{
  "n_layer": 12,
  "d_model": 256,
  "n_head": 8,
  "n_kv_head": 8,
  "head_dim": 32,
  "d_mlp": 704,
  "vocab_size": 4096,
  "activation": "swiglu",
  "norm": "rmsnorm",
  "norm_place": "pre",
  "norm_eps": 1e-05,
  "positions": "rope",
  "rope_base": 10000.0,
  "rope_fraction": 1.0,
  "qk_norm": false,
  "attn_scale": 0.177,
  "bias": "none",
  "tie_embeddings": false,
  "parallel_block": false,
  "init": "normal",
  "init_std_qkv": 0.0433,
  "init_std_o": 0.00884,
  "init_std_up": 0.0433,
  "init_std_down": 0.00884,
  "optimizer": "soap_variant",
  "lr": 0.00441,
  "beta1": 0.95,
  "beta2": 0.95,
  "weight_decay": 0.099,
  "lr_head": 0.00763,
  "grad_clip": 0.5,
  "warmup_steps": 200,
  "schedule": "wsd",
  "decay_fraction": 0.801,
  "decay_shape": "linear",
  "final_lr_fraction": 0.0,
  "batch_tokens": [65536, 131072, 196608],
  "seq_len": 2048,
  "doc_mask": true,
  "train_tokens": 247400000,
  "steps": 2100,
  "dataset": "wikipedia_en"
}
Each number is 500 + 40 x the weight over its row's rms, rounded and kept within 0 to 999. Layers, rows and columns count from 0. Numbers have three digits each. The size before them is the row's rms in percent of the matrix's.

# down: layer 9 MLP down (transposed), 704x256, rms 0.131, rows 22-38, columns 128-255
# gate: layer 9 MLP gate, 704x256, rms 0.141, rows 23-38, columns 128-255
# up: layer 9 MLP up, 704x256, rms 0.142, rows 23-38, columns 128-255
down22 075:547541442520442463487481593449506542502515465453491524497380490477476480491479483481482542522416433506522525521515442489523541515526530490534484528483504445443432442564463526524521527488519466571477518544509515412523525508466615517473497479500404504565512473519444517535534463585437430495522521508517461520472471407482421514551493501509506499392491467409523543543500502582449459482508
gate23 066:492462511458521522520537425522447583438531529510498480622539482462490563536494481479577504467497421484552457572517484497520465461518500500485534463495422522541515507518506430498518497540530497526454479500530507482466490523467487416484522519525542525540532518510549507403498522494460481413532521447566486524507486535456541480542551521529464487516474416426496557500466468541530414496444
up23 073:485513491513478448474517466525483587512477486464527525472588404465496458539538508482520516440492523455510509514470533500493550428454522508478453460505493536459534519524582525440528490485506522493495426461468456539510565456481433489506586444433584538497555532440473460528532458466516482578531511564495470567589562522489538499514518589489513471550497518495501499470567484527487482463520
down23 061:531512554505462523453481565491518487505503538580465528543416474563511447435519447520444567527517480537446510445461428431479509546521502505518474478538498415502531443488512523530480479456473429458550567508462488484560437543474530454523432502537376471516490441567507520559457484545509502514427480518418474507464540560481468540538502505496520587559492486466491516539527500542476480556462
gate24 107:465482527474480485502497505498505549450523463488503481463470454550438473552504489513537489503571482555417466485484557556595506512475493457465468464474520486511470593438497478469562499494516489493451472580512487519467444518451467551451556505470524490424495482518448569460527435457553467539479542509477467442481514461486483517497513499554446571522483479417592424425457501494520490462495
up24 109:443442425488501461473438440406523526491444422483499492505564478525470531492441524470520477463474505519477490449467497500483467463439535490482466540509482494516475469456446503518607519531498496504603454462525532518502519607447442456546466518526477463449455484497521423495499524518540408524433508511587530463497510565558464444519484467450501524517469484524504536496500481452428522469531
down24 108:552456504497572525507411489529473529498479494558517490449565473524457472489531532481564485518510546544460558531507472530452473488499462549540517545444549486545558470553478571507496516512517510474534529552492563447525513505526463484489471575495498496418517491481501566509465502502464488536513536509512497467542578583479492516454520511504434524517569559406510480526555501468527530517479
gate25 116:514418471522479493491535476469494508520438465483518479504426488528418528467494461480506452431507478499509547552519412456486458538623562504511479519487532479506519512484478518500528510541494525495539485511462538497453581518552494559551498539503542512464538511512483459492427569551488426502464568520504511557533566448570513484545485478520525494477437480498539475510565494554498468471384
up25 109:544539516453494622496566527483468477499539523472467522459541553432483539458490411531498424488470422476551539554501508554532477472457497543464534533426425479430451487567454495524495499482440463484526515498487552476542475500468497464497529506541532387499530547541539565538441453532505504463530483490523544413518486514525487440529494463430539479533547523538516512447472476532457552451521
down25 108:487537441457506540453566524482530480544543538377492493536538537443522502445488495471481423491501457567441557557493464543544517525437520470459512487476497464544443524516547538570548417546504531502551469423494505507486479537492514479416527484484504552510495506532508520623513396424518457439508457480526525431560497541488514463511503460503528539445476539472558499471442537470508529478544
gate26 114:545531410468483463524567504442551464483485494516520515511447416537500508423571453482445489449528520489486471473473477559515581539538464440479512479478570518489513532479522421506453526499565558551487465503422488490489560533575484499540566478503485537461523460493508489470511538519442483501508522502449465486546490467462430550516473464431447533412438463477484577553470466517484454627488
up26 115:461510504476474529540501563458569561502510391501521471481443506492479510525549472454454500457495519564440493512471489482420528478448475548373506485515476488542510505551510493419523484447531494470525516502495485450534532468503458457486499494552483505547461508512506478458526453470557440422545529516496455490569545497405450505490475479470491442498509421508449589543497499556438472543450
down26 108:532515492529457480498447554458552500529496441601478565493536479501482471519481430483463551451438523468448511524485482445496496494390434489496519481460547496498481456533506510464485479433433529586539500507479515436453544499460527474536503526511494483607482462492496539543527452486449480448458520484553471577496524435478526453490505523457569504485497533492459496537563594559480461514588
gate27 108:517524527498463455525482500448437508528427507468571437445471516374559532432519580470463506458493462426471471517490488469516567445488489478502414586536475483504518477463471412464583438424506457562462447487542539440518404492496536526494533539468436556550498444437533531426547492588521571504505578496543443443488471543518495549507482464480548460498512485424533507493522493539484545553420
up27 110:540511432530464505490471507481507424515524439487524504489509565444460525473457515440485526499446501572456517493452507541432522474513491539486467486466486460454560524531516514490494472517527424556412466433514538449509484531566510477488526489455502488561519441520483525371511506487438525481527570469564525475427491550538529534503513439468524527559534467563503453493464508497490523514427
down27 114:490465490569518511475447477506491483503490533539548457535479458505530430475399529448525574470481456427516543464480523510446467492499526546547505505497477519487380505481516487517483464480522520506434545503512497442422458485500518397526522489460575509477525496504481483460517470477469466524438522495512443501468527468514486507513555492494470511518495463515495524523437614451451496521377
gate28 107:439476504506450560564497449571548492445558564548491453500549488545478506484475484491487488509491477442563472543444482521446563561538546530455506460560542506512441492467486467520554517592523492569422500477461494419554482524472466490554511477492563499461492543515483433443538451550509448447452481481489473465533455487578510522475506509527508446537548483522477626442445526519513455548504
up28 107:437484537472493523485544509472486467489561496533474516462557522500459537524462470484531522465489492495490526569473482539467491480549537491495399459525576533476498473526382445536478500498499500516466491479491499444475467515505423401511454475521445525530505499514514505520570536518522462413554443481517513484494522453484474502380528493510515528517536469494470535458519532483442548496468
down28 106:445496449478486522464474531450507490523517552562510506573432492508508521452442504568550486517533513543564510578435472587492499496558512471489539449548538546447458471527530497506486489471540612559541451427516494438570500472463496466546457588503555496497593550474513504496487531540476372522520455484518481449501492513489480460493548542517574493496531496533543507419497542513502475527559
gate29 105:546430500559542508485485530544571462545512540519455444466555489544541494578485449427495489527577431526480513545494490552397537470527478434535496512522429459435443486538502449448465410554511519475531528513564442455466487424464458505483523506461506520482448500551538508525428484508494433469492487480628504602529492428556486459464552594470510510504491527472475473550534492454478470470542
up29 104:506435529575510501477540536563548491489511515507531492448470431490550481565443460456503478504550485487473405497558508587457496460525391421538518566532446457485490537497517466498433500529592480493466545527459526498525478434568468550424527530477471524490534519480534490523416510393517477494482501527481489535506473563537577457536470565546500493513471547520468474498468425499495455499479
down29 098:529522485518535429514502526487560535501522556478513505524460488464574448459420462465479583523441490450471545551516451551494538458565480568468592477482477523539497484465434546539516508514543541538512533478506469559456502467513454544466538493442498567522533496476442554491475435505468508559450576539489485498531508456453533490517534447532545461552540549532519471565513540502500476502459
gate30 084:471409485542491492547418539492469522446471509547489521462434503528475485545532488481472527509485412509493566464515474415536562542579563462531500518463445515492515543449507445527514508470556508514444497516510504497563577467503539484515530465428485490452553413536472501449490532447545495517453572498494541460494454538517452462496475430538451476530469502492486591444519469485485498438526
up30 093:451487546517518477568542488519529519557491458568494504488533590513518526488520460485494506496451434569499474517486461397533462508471499441528426513447432552473530481512542451492552500477472489480447528557572531477466537496522521464508393530492543438474562481528492485471486629437563503554448581528531542490551449524511502469542541495506532482529456455507448467498529443526491520477473
down30 102:479567483494506493534527530478475534524456519538461548540501514476504564512494466463503553469456492531497413477503483477557455503468458444461502443513506456519537481531517530503511539496481506485459521552576439550499551513483544499522442520526151470489523487518546566419531519477479499501490535501518529501502521551466522445536508479499480441469506481570498505507464439535496564489520
gate31 095:546491505485494478556536507498527518486561467501516510516484488484547568470485456440528520526465461446502482592436371555376477503490494495520497429499489512508415460465469452461437509497508455491491459526495407498502508512494531460503479511476603533547457482563554507509548418514488540480554574539528486435497530483396491486503495518533480488494430498445517525498546511488504504493490
up31 092:530451545521488438450533501463452490529466534525451542460451479478546569550475475480473507535536529536541569426484529482517525510513469524454521476549528505514490499499506535540540456531514550522529495460502546481500537473508463521519542529485452432530528550409479464483514499516540517444479428468446503561514489523552507467501442548468501535523562531468431489517532482498543521467537
down31 103:539503527436516480448474548470494498533553518540528470433484544453497511463485467545464506487446469469501473493535505436499569470479441483510497504534488469510550539528468491513525470488515509502506458551514458442499504411522468487544502512480362479514500496524551537469530499510585591512469514560480510477508464458502487447573462441534507552575583524469555529466547514475512538487489
gate32 112:566508446491546467471480554541485522497501487521494498526468515481457488515539496513499501504460552438574496479544520420490535529532523533536505495558522501492499512539426496444522488563559487503395576498563564568509518477488499472488513511508515527488490497496465533481544492506489469513556532533513413438514554548537469582473507524497473527455498567503435548552528555458536474446600
up32 116:487574511507462532500547546431488482493543420430515541502486467493498566492421558511505484498521425525469481520563534436506528456549492464552428437518463457502493439450570502564478491500474489465494461510477564467499509472434462485540480530534534462579499512511415594588530490483460478534580517527547506480523463551483460490547544417441457435532434535497503448513499531486461492484501
down32 114:502624447454438520490529550539489486480540530479448549458550494535493561513491533507476513524493485432499508525515573483513473358510539523516459483510574503510514510463489470542509533500463498477490460470497466498432493511499464481445576491523418451538540484494540544576576535425516556505486443449486522492502510437424524537561537537536542505556451512518538572444518522542491533480374
gate33 110:459473513490483527494512488562487439558469508520529566502505539464441455462502522479433546487490543497572476455552514466489596515463581453525468499432561495536493481548529495497430476462458530480526540531489531469479516497562483527498540516517495437645556433527520394462445497560543567470471498519438594470520495443460472553496453468460466512418534502422443545504489473521514473478508
up33 101:462485512496503594444474512562498525543490526511572519525516506530485532491461565472512532466487468517533522553547505474477432460489475487602423450483505510534515485385539527453566526483501523468509488458539463540527517549521417530507506554451581540535522491513517463592489492581565493460499477457509502562579528586552543519496447426498457467433375502483542520569456462536468509465442
down33 101:531465515487489483474419519544449517470484467567452558477483534516499509569537513546524539471510433444480505480529526477536484458495572538533427484489480553450508468491477502498481461505406553506571469478507443509516583535488611559498460435450522527453501530525422493508443447539534455473442512486472539483525554497474504522503490520570501521503488477445499496502504476537499492561514
gate34 109:507534496471418562478559490446444474465486491453459544497576527465475506536504496466515503419536537451525543496481475508537537533590550472481502518449449504525519513567505536537509467520529500446536528467505515519417527559512426472559477512464512465544473479476569521506527477456509490517593453473517485496552501491552381449521488497433427528517530506498498573465543509453448508509515
up34 102:527423560492506536504433538467484479560450499574465555509531437487488514504441501508465507472455502522502459498499603512515479488536482516519509592504462458446524551510499562442524545487425482563477488452433561492502513468414484472446468452531525515503603535471448459531500516509455449404441433504533515437502482490469503545478460540516542453441516484460479479490477489441522539470503
down34 106:466446598485493498487417508466398540462522493568532551505506515502471476511475441518482577526499504508489513442539450448425546546443511511511524524462579469498531505452510514460481479457477432557455531554468486531473494408519477516481561444514485531464568508504502540538468447488490482542457512556534520520497517543479540537444472441475484556506493550478549467530503557532521546453588
gate35 084:456487533488480516463470482496484541484565502504489447514473464446515478528498523471505520495472522537426506501480534538435490554433428527505480523500552487493536528584520430499495452538453500543419548532527488525488473474453490466487517539529507442538448507518501455516494507582542542501491490494490470490510547544477474457471446469427528539454513498519526529471569485506501544471492
up35 079:460511495437525440477391483538537449422444491534457443499573543483469509450502465512507498472465575540470478562542498588545524562506472519477450566524577430506534529570602555478460489436511516458471513519523537515488509419506469487468496494446457516484506432566486492494550477448529516509503449529416507418530489500381475474466577461488505537470554471494557508547567476524510504452441
down35 090:471572520479564401514551517480513534514519544561587396444583429532501525559511524509492446470570473506470554522541529544515506526461508506497545491522547508531521505519460537534519524504505538480510457519508524515489487435453514500447476524493624494497433459502449464481580472526547532505570507551491510550512533547540529539442497551544524514461491541462539494552561464529471600508521
gate36 083:491461536580502520481415537458485497466584505502485519452488486548473410498585463546548515496513455533464527452481489504481476536491492459459423475481534445531536599461459472504459491587491478490537545575544582495597480477506421467556504513420494410375527567474497524506482482506552476504536540569510473514544527510576521534497505572528525487444500524527562495542472529472482480534547
up36 090:487519496536501460552560460410508525444571527508510420570565515485454493531534472559487413527459496475516468495472529523492496469507530412547514437535549513424513481438502385462452507500526489503504499529524521516555466514485503464525483506503567446511525501462453475489539537512513490469524536441505454465481542535526536470475548462452534382493443481437509457536575536553571474491447
down36 100:509502515483468574439496444454420588517493455420528474553529546511515486568468444478426464574534470446480550466507468490517472567528531506492484430481449521476446567462414483450460486497517508495558431453513452514494503464434490463489516533471558504461510474544459461527513481491490531479534594457562561536539497460474512510546540486535468480533448478493506498501486515508419518487460
gate37 108:499464480516420526435475465534544536473493503535519483519402481478523497480486446497459509501505474436619573470538581498535461527488484405532488509499513483473446487512456544482539495502536515514443534458525473465406507483539578570471513510545594505540499519479468507450521509528541429558549499487451464437425471559523495549428515523553560515433564482530539509502505454471481472492476
up37 103:496505453572479502539449518405504486532551478541465508468487567491441480485489562508499512504509525466458494476507536438544515518457462498514525491415453433537475475556425560526459473471409461465487503488465497576468466478495441576471506485477450471595531526465528521476609450537489542471516560477505453488505414581482398539507527564531518443438471446511525558527480473552450424463480
down37 107:508549469483518599488492514441498463483447483488506468473489480476478411555467474471536463537481435540453503558540425486543505492493471517469533484500446535459512478547457526486516532483480453528514449524488506519462480447552536489504478506456476431503482468486458494474513570532540467462477515506523497484501580445499502494553540598488508450543547580494570510502510503452522408467538
gate38 063:504526462520543519525503491463520466554420489473552515544455481449537512541558487512487490512514523586479562565479403469443590511511520482524456482521590514484505479415511568559434516474531497529520522526483462462477432449489579559558491467491415489445457433508463549455465512484553487440519519477516585558450483459506514511476471506508545516521480582566389402501531495414505465550468
up38 068:561521418527516459469505498489450560501451503488534474486541508464503551485440562501506463535549548506541489485555476481513531480494496495524510577485605462458527539394483491487536449528570506483505459521581463510522484496562538545476519493585578546481479516491477487485509521522458499484452512442518495426514492526400473421442479478504482533515456566547529476496600545561488478456499
down38 059:462498541446463549486488507475522498430603537481484551448496457544490481484480457523513549487503441502489520493454437451481578516542563546511526497488392454521500478575468519521423471435476483511450469461452496556506514547449451512511483554508494470564425426542529503626495492484491470532502483514429450476526505509473501516544524470499494496523506453500514509567442537523446513500522